Part of a small language model's weights.
Size: 8 layers, width 256, 2 heads of 128, MLP 704 SwiGLU, vocabulary 1024.
Training: a variant of Adam for these matrices, 187M tokens, 5713 steps.
Each number is 128 + 24 x the weight over its row's rms, rounded and kept within 0 to 255. Layers, rows and columns count from 0. Numbers have three digits each. The size before them is the row's rms in percent of the matrix's.

# layer 2 MLP up, 704x256, rms 0.0532, rows 360-376, columns 128-255
103:115097098112148083123154152129162118123128079151139158177149101087128109148135089082109128109108128111112124155126119094085139155134137112115144140161120129152157128137121154085092125118136106132157103136118164124126135142152171147130146128132123089160139158133102127155112110136151147182165148135111180127117137130122186169126140134126100144209093154181133121166148116165120113150108
097:080142121113144114120146159099105129057161130147117108135104126149165138111119134105146146107133126139142118149110134093148118155154152121103149092138123102144096113102143129124156121110133133118143126097125100149123115103117113112110108111107145134132143138106139116115072098123136138135102102158149111178151106178125135127134103132132117125149125179120134135159160160127152164107138
104:142132091129104123155191115109096145132139126132108172136147168146100137154111121146170136122124105154135135119084101149092119148123140155130091152087093098141100139146119126110163101188126126149145093132088109131115120124112124164119121109132151132130099162104107110153107123120122113130151162120151104106110158122115126109097137094160111091122141137141158114135118141142125119158076
095:143137127125113145136122128142123157123137156138119141122143151093140120118118136135155099114090125143108124149100108164130140129120166135176111136116131124119127120116086132200137115141119132131160139125137127135097100136120117112163158139108110109113157125134113133133118100099064153065116123109108114080132136124140099122111108133111152095140162166138103146129107130083155077151086
100:110101147101105114143133117120150128095120175123146116135101141101136092088169108159121140094126139140131186087120103098124135130153147091119140146145090125124132116154117110126147118053149159128095152123116130085092143129128147102143149123130176066148129170127158178111144123179087072123135126107095153063109114050129154124139154185128140106133129114126113153141092123127136126137175
099:162187137165113141116101135100148128174121090126118107162110104152144114127120128120118128128175119154118117169129107116098118114132129102145130159105163142132108138129174153149106139146143122096141122146121118152133125121112164155112141135107092098082133070085154100146139099186152156124128138150126126104136124137064124178132086142119131163114150122140094128108127129124086137141147
100:137139144138104133128128140095137131128152114131148139115139097120119138149138103133109150128107093090107102119124140128119121131187098129117119151133118129134090095134139132121114103113177130102115133150145120148123161116140119130144163103120127175138112137073179180110129145150137162145162154117156117096116143106101108129156112119110098094140111160133094156122086111116119123160109
090:108119107143092110140125150147082164151080112150131123111153135077094147122136131150126141157118147146120114126124101124149132095123124089130127127193163130157102179093106141119127159093142100111132136162146109152177128130124149145177145167123145098128133115108123137122114101108106110133147117094130110143118166117128126093134149144112088136154106145126065101077108120166134131147139
103:116123167158092147139104110126156143116158103109083097085079137107129136157121142147112128172148154151112114120153143075118167122106153118161149131147125170115139117109152169147107115118137111145152143128114140137161125122136112076141126120072112094129059138092099181115149114152153139150107158095148132118122136098111168071140166147145168112143095137133119157106134152068121126123132
106:140123156134110111159125091122103131137120100167124189092114118143114148155152117079135123156105109144079117136109108122092100094160142183122117167111094181130133150118106117120097132123132103149131119141113088121118146108110110156112155148158147156161125135079140063136118126131162111119134122152140075173172110133094133149102137163109139168116159104141162130141138138114097122090191
103:118116123106163133110132110140130119113111123151122119102146137142144089092142112103111107139133122156134124128129124155142150135109160107145131157123085154172117097134146140106110141131081101128182149139157157093139136118130151101174154113110115133126117118110108098089136160119101088166095118094100118197134148120118154083121113117100109138099104150172124138093098095179156074123124
109:162119138155095142121171088102151122094128178134115150173145101141120116134140123120112138131112090155096115146129185119104156165142167161121145118112097115140158153119181103078144127153149150164147145138141189116084102116152122130098085161109094153136117123134123167118124091156107116162156112120123186128124142145163143158099120088138100108124136131120141113134136146121114131112072
102:109124117143133130156114135145110180079123113137113117137145135142131066105131132071145128115127078167113120169088147127144109151135117123159118147109128074139092078086169125103129106104135142189118086158152140122146140179131174150125101141128123139143139123153150119123124093089160117096133123146103140149151150155125104117149091147144140145098101150125176189151123126160103141094114
100:157154113123102108109109174130095119115156174107144096187139112151108136156107148073161164142158116129110086121123163123148146122092120114127128136149113119145121118146130146122121156138142116089154109111103107127145169199090118088110093125100125101148149122091106143110154110117107175138116127138080097142133144110118155143165167108125119104131110109093122154114088130090139122165180
104:150155141122145184070142112154106107139124146100124124176071155123141106128144129130122148115126108127089120130127147145139126113141121110121088145142119134177105130124100143105138153142121086158127132130159141153116120145120176138168141121153130132130113105151104163107174102111171160100156095163114114192127119117156120137097097087109148158127115109119104091135121136136129131095135
101:125134123074139145124118105110105071124141113178129167131111121155137145127101147099149090116134088130159140133135156181118149097091125124130103123127126107085131105118094153145128119172114126139140093134103139178138132169088121149091113096101110136150098112114149114121129157112114079133107137145156139135121129151137150128136104149129150103158084104112111139087150092101133163144159
102:129116132110132119113121129133150123157092092159122149176121126150175123134144151156106170128120067130143160129143140149120122108104106095145133084109118127096106161149157153127087146133116123117091094114121113105145133186124150117160138139093150132133107132112120163109152121110178144119131138105170154121133126129092098128153135127097113146180129111159152120182132133118115138104146
# layer 2 MLP down (transposed), 704x256, rms 0.0491, rows 360-376, columns 128-255
103:142143136143070130108128136126128128189101095138129131113129127148165123156154132167139147144120123139126094119155143151182174133154130118119167140116121128126093141146133129121139159118157120138074114108077167096136131135136128114145127108145156144170106159109133145119120134133172102162115143147149149148107146128133146084156129112138122120106092119093140115152077117171092121163168
094:130143173114159147096126130117123159096134122145132091155103132135072113123178136083152092130124113159157081114120118081110173112126102138128125114137085100169134136129176124122121128153146080129103111132111130169108119149128144119082126150138096129149088119118087077106120142180150140096126138109123134127154098162079159123114107142129134147140149135116096129154150143143140154147138
098:096088102100112136116154105084120126101104138142115143118100162112161133129176159087160115110157168165147154108102096103101127101142192103123160125148127126132129164137136125113143158118107093102115031125125104181153167160112099090159118146149153106115108116095149133166118139118137135118145122138145141143155128101170148112155135181113137139134114127111123135123107120130127132112127
100:137137127169128130145139114127108157137122132095114124103103172151169136110120095134081152123117121115156162163145107140174132143139149118094127137168117105094088172127123159114102095123114123134126166148121160114149132174127141139161121192132088121172113115119153108110131110154156133137119112144111088167155095150113114095134161110113125114155120092132133113101147143118138073129138
098:150147136133119083119129160116141125155124097130075114113102120144111145114144118142161135168081138101091137134130157136124127124126115136135081149157125123115135142135140126100134131127149126211153097164125104116166106084124139108090159163113092140123144089165143161141120113122149126077161083134117139123135152125138125101099115092157123152158159141113109146116143088156117088091115
096:114092142115154100066127091142097145129133138097079124094107136160117091134154115136140149144093146149141141118145095109130105132129110123128103100170099129156144144153104109094146159124126107114130148112110133136143060102117112140125083143135108095118126149115125104145120132113142143136152100163073160115121148181157153084108082129138171174107144093117165123128143096130118144077153
101:136111070109090124133105147129143094100127132100110107159138159119160122093123097145128154148142133106167137143142076126188125130154158102125166107148127136121140129133125166118141113130158084139120111126103101145138125119150139144137113155127148089112127127132092135164104109193111096136109164112138146145143137091114116101106141132101153148115124136124123153118094133136117185140142
095:129128153110085132128142141167109115124117146102154135121158093125110135122119137160116155134155122134135172136134178119155124106115179105139128176130124187103109144099151159110123100113143123094160142154167097139132105154112101169148109122138101124087101134130122150105160158069132104174162120078182112107124134095142139084114180122149126130140119100149137134151116147155161087151072
106:134073154090168098133162136108106124112117136117135185111175130156124070134120091118135082107146145110151158115145150173123101147146129102091117116112113083124102134134129092142172180126142143106129183128129126124107162124095122169128104134140119146155152107167126092113111124078135082116116140130114126115112143138089133097157081138142140132119119169127160111147143153160175157077116
095:110155055137129152120140125142133131117149129119147145113103133077178123113113125138157108088103122128098095146109115146123125158138137119118150097118103098152179160091138172152094151149100124139128119136099171111170110127092141176107139128160160122118152135177107130125105152106120154163147123161162112122102134140138148135141087150109132165137104128153136188151104137112129117125135
100:178138145123147112196120138126087124119167067105120118131104078102176110137122128132133127091128164148188123123128123139155114121134094134123115119131118098117142101129154124153138144089136122137113158131153166102128138068107127150129164101181138118128103149118140142133081110118143133132156139140119129116149113103108094123144108112165120119193117137127101117142150135116094134143148
105:172124124130159078128148101131085128123152127181112186119126117107116159124142159126135117103139136129166136144116138132140119149171145151145114120085119117126091163120132122166138073132134125149084098142123119097163112141118113151123139141138110158111167112104153097165129123114141114138156092114173131110168128136163158154140103192109150103083147147116155090118111129136111136148148
108:127152145190118123136136165132146134137090078093138138160136071134125105156094145119156138119127089127116127190139113135119150105113092115165169165163102075095102123106130156146154121147121135145120010129112117117087081093132150105114147142141133125152134124180143131110102095155136099157139138119131170143161141133132140130142142084104144113141144125125101136093102112160135143138142
099:130132152142130118158132103141168117134125139105105169135148111113114114119106164135142130140130124126120158078108149128084097084140118091151085102146123158090143166106144132189142097187122115169186124096145142112151118140143141112127181144122126120149135110152110103072103171153179121120107101103119116111099079098134142160109121157138083095131114147145134080098162133098119106114122
100:098105139114119126122117090142144130134128099097169169120136114069120131120096141139131119122141111137131091136099145138144079141131121121114128175108114109156127117148153170157101109117118112098151101107115125155125110094128159120116136129138164097127074105113090164145153136169138179124132146113128108146136176123126046106105154145147119148109095149107125148098178079142108149101124
104:056091164094144130168131100122137154104097130122117099114131128135125126130109131169117121129147123147172156125109114140100177117093148099147125179087104119119155124121192122130114104118103127124114139124124105142104135131106113139134106147103114128170142129120163136114108145121152156148119160149153141130154107127140094172136109161137092121109133103103116139116145128112112131137137
102:130091133124137138144128117132138159146147135082154134173128158117086103142162137163142131138148109159130179086131124121124174118132087120127119074149140158104118123140161136111118149126157115091102184103119130136091153112118109099168086107111126094079111138145124106111136102127114163154154161112137109134119100144134186161148154128105116133092087123138123135102116104136148117169099
# layer 2 MLP gate, 704x256, rms 0.0567, rows 361-377, columns 128-255
099:089079123105161150125149114122210113140117154126111119104134127133099108126089119124126119093130104156079087120135163118143117138131114152115129109088094101137073089144207150124101061104135145105130145123148096123099132094178106111157115155144112138099086135129138102121123134117123116137114162126122133150155108144145136170155139117146107099147133123161110123157113106129141133124136
103:101108124133090135148161139152124103108133073127131105159148142153153117105104133133112143108157102128104185165121122089145097163144117122148089101133114099129083177108140110131160107145134119140131099081133092139115081095163135132071090136135184153136085113136126112174110151149179115124112140157171128124124097172114087140101155107179159130142149125143153122119155119164119131124108
100:101106142139129104088138142131116109199128110088128122156138112070142135129119159111177118082181161136139171073137126134106100106071134116099116114119154145156121101148102132146128145118133124110146138138141135158131107118143085095076138118129108186115139137162092099139121149129112105116118101123137112146137122186126156123175099095131119139119158150090158139138097124170123105163152
098:105132168121104163116147129149082106088178124120134140125109160176130126124105090129117162141129150164079167145089148157112121156120135128072164125136091097106155126106128146136157108119148155116151163117110151097118106127134103136130142100132147125177141164110160092102152146118142144102122173123141136121154138115092147138098097140146117112140167112138091105172137146103169120112117
093:140132131172128108139140133130175137122153100099154126156112110106132131123140133148120087157142116122139139114123116142125090128155099112164100139084124120129110155117181076096122134097113165141166104138079105149120138151159116161112129120127153167113102087106138173099132147129078111146129094123148110110128092076140099167093108150170101126108099120141096161177168094100102128130120
103:118135137180129114120153123082126127101132156112159131112140151157104135158145124090099085137165155135146124072115149100112107148128080121120125119097100145137144136111147094138089118116160128103176090080122093147105124122127084153101108132155091121075107150107114131104147113101125122115079121143127104139137089134100110092129120157121074108100100140098146094098149088144146090124150
092:127132102152137120111143130139081075122155115132096129119107129126111152112168168099154156122140143117113141151115108123137138137150085163124137143103159098095182122127100090136158128115130137169123113104132097131157114121104114096088127107141112152125159087086167071131081133143142139126131170137144101135127154163113158151146156147142088111190082137102143102142127154120126140125156
106:104115148124146147150163117123176154146121111106101128151127093108136068194107105088141104087143138110144135106144118127146113131120082129154090122117087123132095119133102148094121140096128090109158140128130132150116146135136108086146152129085078124099145170169104099102129137095136157124133127132082120115093168114128140082146110130095126186132133153116134138138119129112105091144132
103:117147159125195145143142155141141150070124144062124095133121125122116133083110136163156158114171147105093124115160159138151181141109166143103089089118121074140137128134121142150149137138133156132092153111164182123123127159126144140165131155112094135163106180154138148097124091122102170153115135097091124142121131141149119143171119089120134138123148138166141157160109127115113099112116
098:134113160127165100095103115103159138160126115128122115143110137146120105139161154088119098160122145117138159114136174176157106140102092132159094147164140128124149126106145154170117110140146168125111120118125107152094145108154122089156135153091132102130072131127122124159102104134145151095091172176199148138139099150176158132141073135122108118123081120124098133149147100119103119083124
104:103118113122161054157132130159155129106096134133105108115140126111135137127138131104120133121120126113128129162116123104109109143157178100125086159161159084151112115180108101146115136145139102154102132120105131141171085133100190167136145124080114127187170094133113099112090107087177134143151112150142138153127133135084104122166147117099104123132143088154141166130155138132122160123126
113:111113123134146118134176114141124136135127098137141155147174131147160145104146165126079134136109154137156116147102082088127139157167122136119105123122168122112114129141148136102169134140112096105130144116176062113124148106119147095129141129096123145099116155123113140142123170100163154139174142155158100149100113097115161123154100147124092147107102111169143161133126127102079138155131
104:115147129081181154084114139112128120130138138113129093145128172167157152113139167134108131120139157129125100162131107088130135128087156163127126096120147128132122131115148184108162084118126140089143172116194064120162138109105101104127124172125152111143068068113140098153080132092134150187095145175115148125127144128115166141145117094111129151114122122142144090130145114121073094142156
106:108121145130145095121158135121159137094141107130156123083147136128157138157117126186108077102124199106152118117103092086182107128051139135111122078085135124113166142172114122127174146140095147143171107132082145135152081074123087155093125159124159125153135141122126117152134144131137121103113109104135094103155109151138127118126112119132122111122149156116179147135149109148178122110118
101:121127150114137119142110150110096157142126082121094134119073124090127142137116154147103081132110125128123143123152130100102088105084126121143162134158124147142123130148100118113103142093175126139107172142122173142139103100110129092122128152131118152155141098147118142161129088119077138153155182105151182131148106097143113121145172142144157113167134111131124135106141115152104114115102
101:151099119143141104143146110163113124126141102141142132090157151112110137090104064120123146149129169125129134180143137138130146124169139163155146115161130165137124134146093125138110173109098148087129141134118118112156096136084145159156118115112118132146130107098151118111140139113139102136111156146119097146122154165125120123173154124124073114108091124160128130152156114072103114120175
099:153121147098160113150144170089137158112130103116139109109149133125150111115125146138132113139153134137121104111166104174113127092132140120146145114134159130086130152134139145147104099144122145152106114167122141147175123107187132128113082179147113132153139130175112132144105127117087152108072132114115103134124113131149109110118136138121125147185136112116136145136151146157112115137153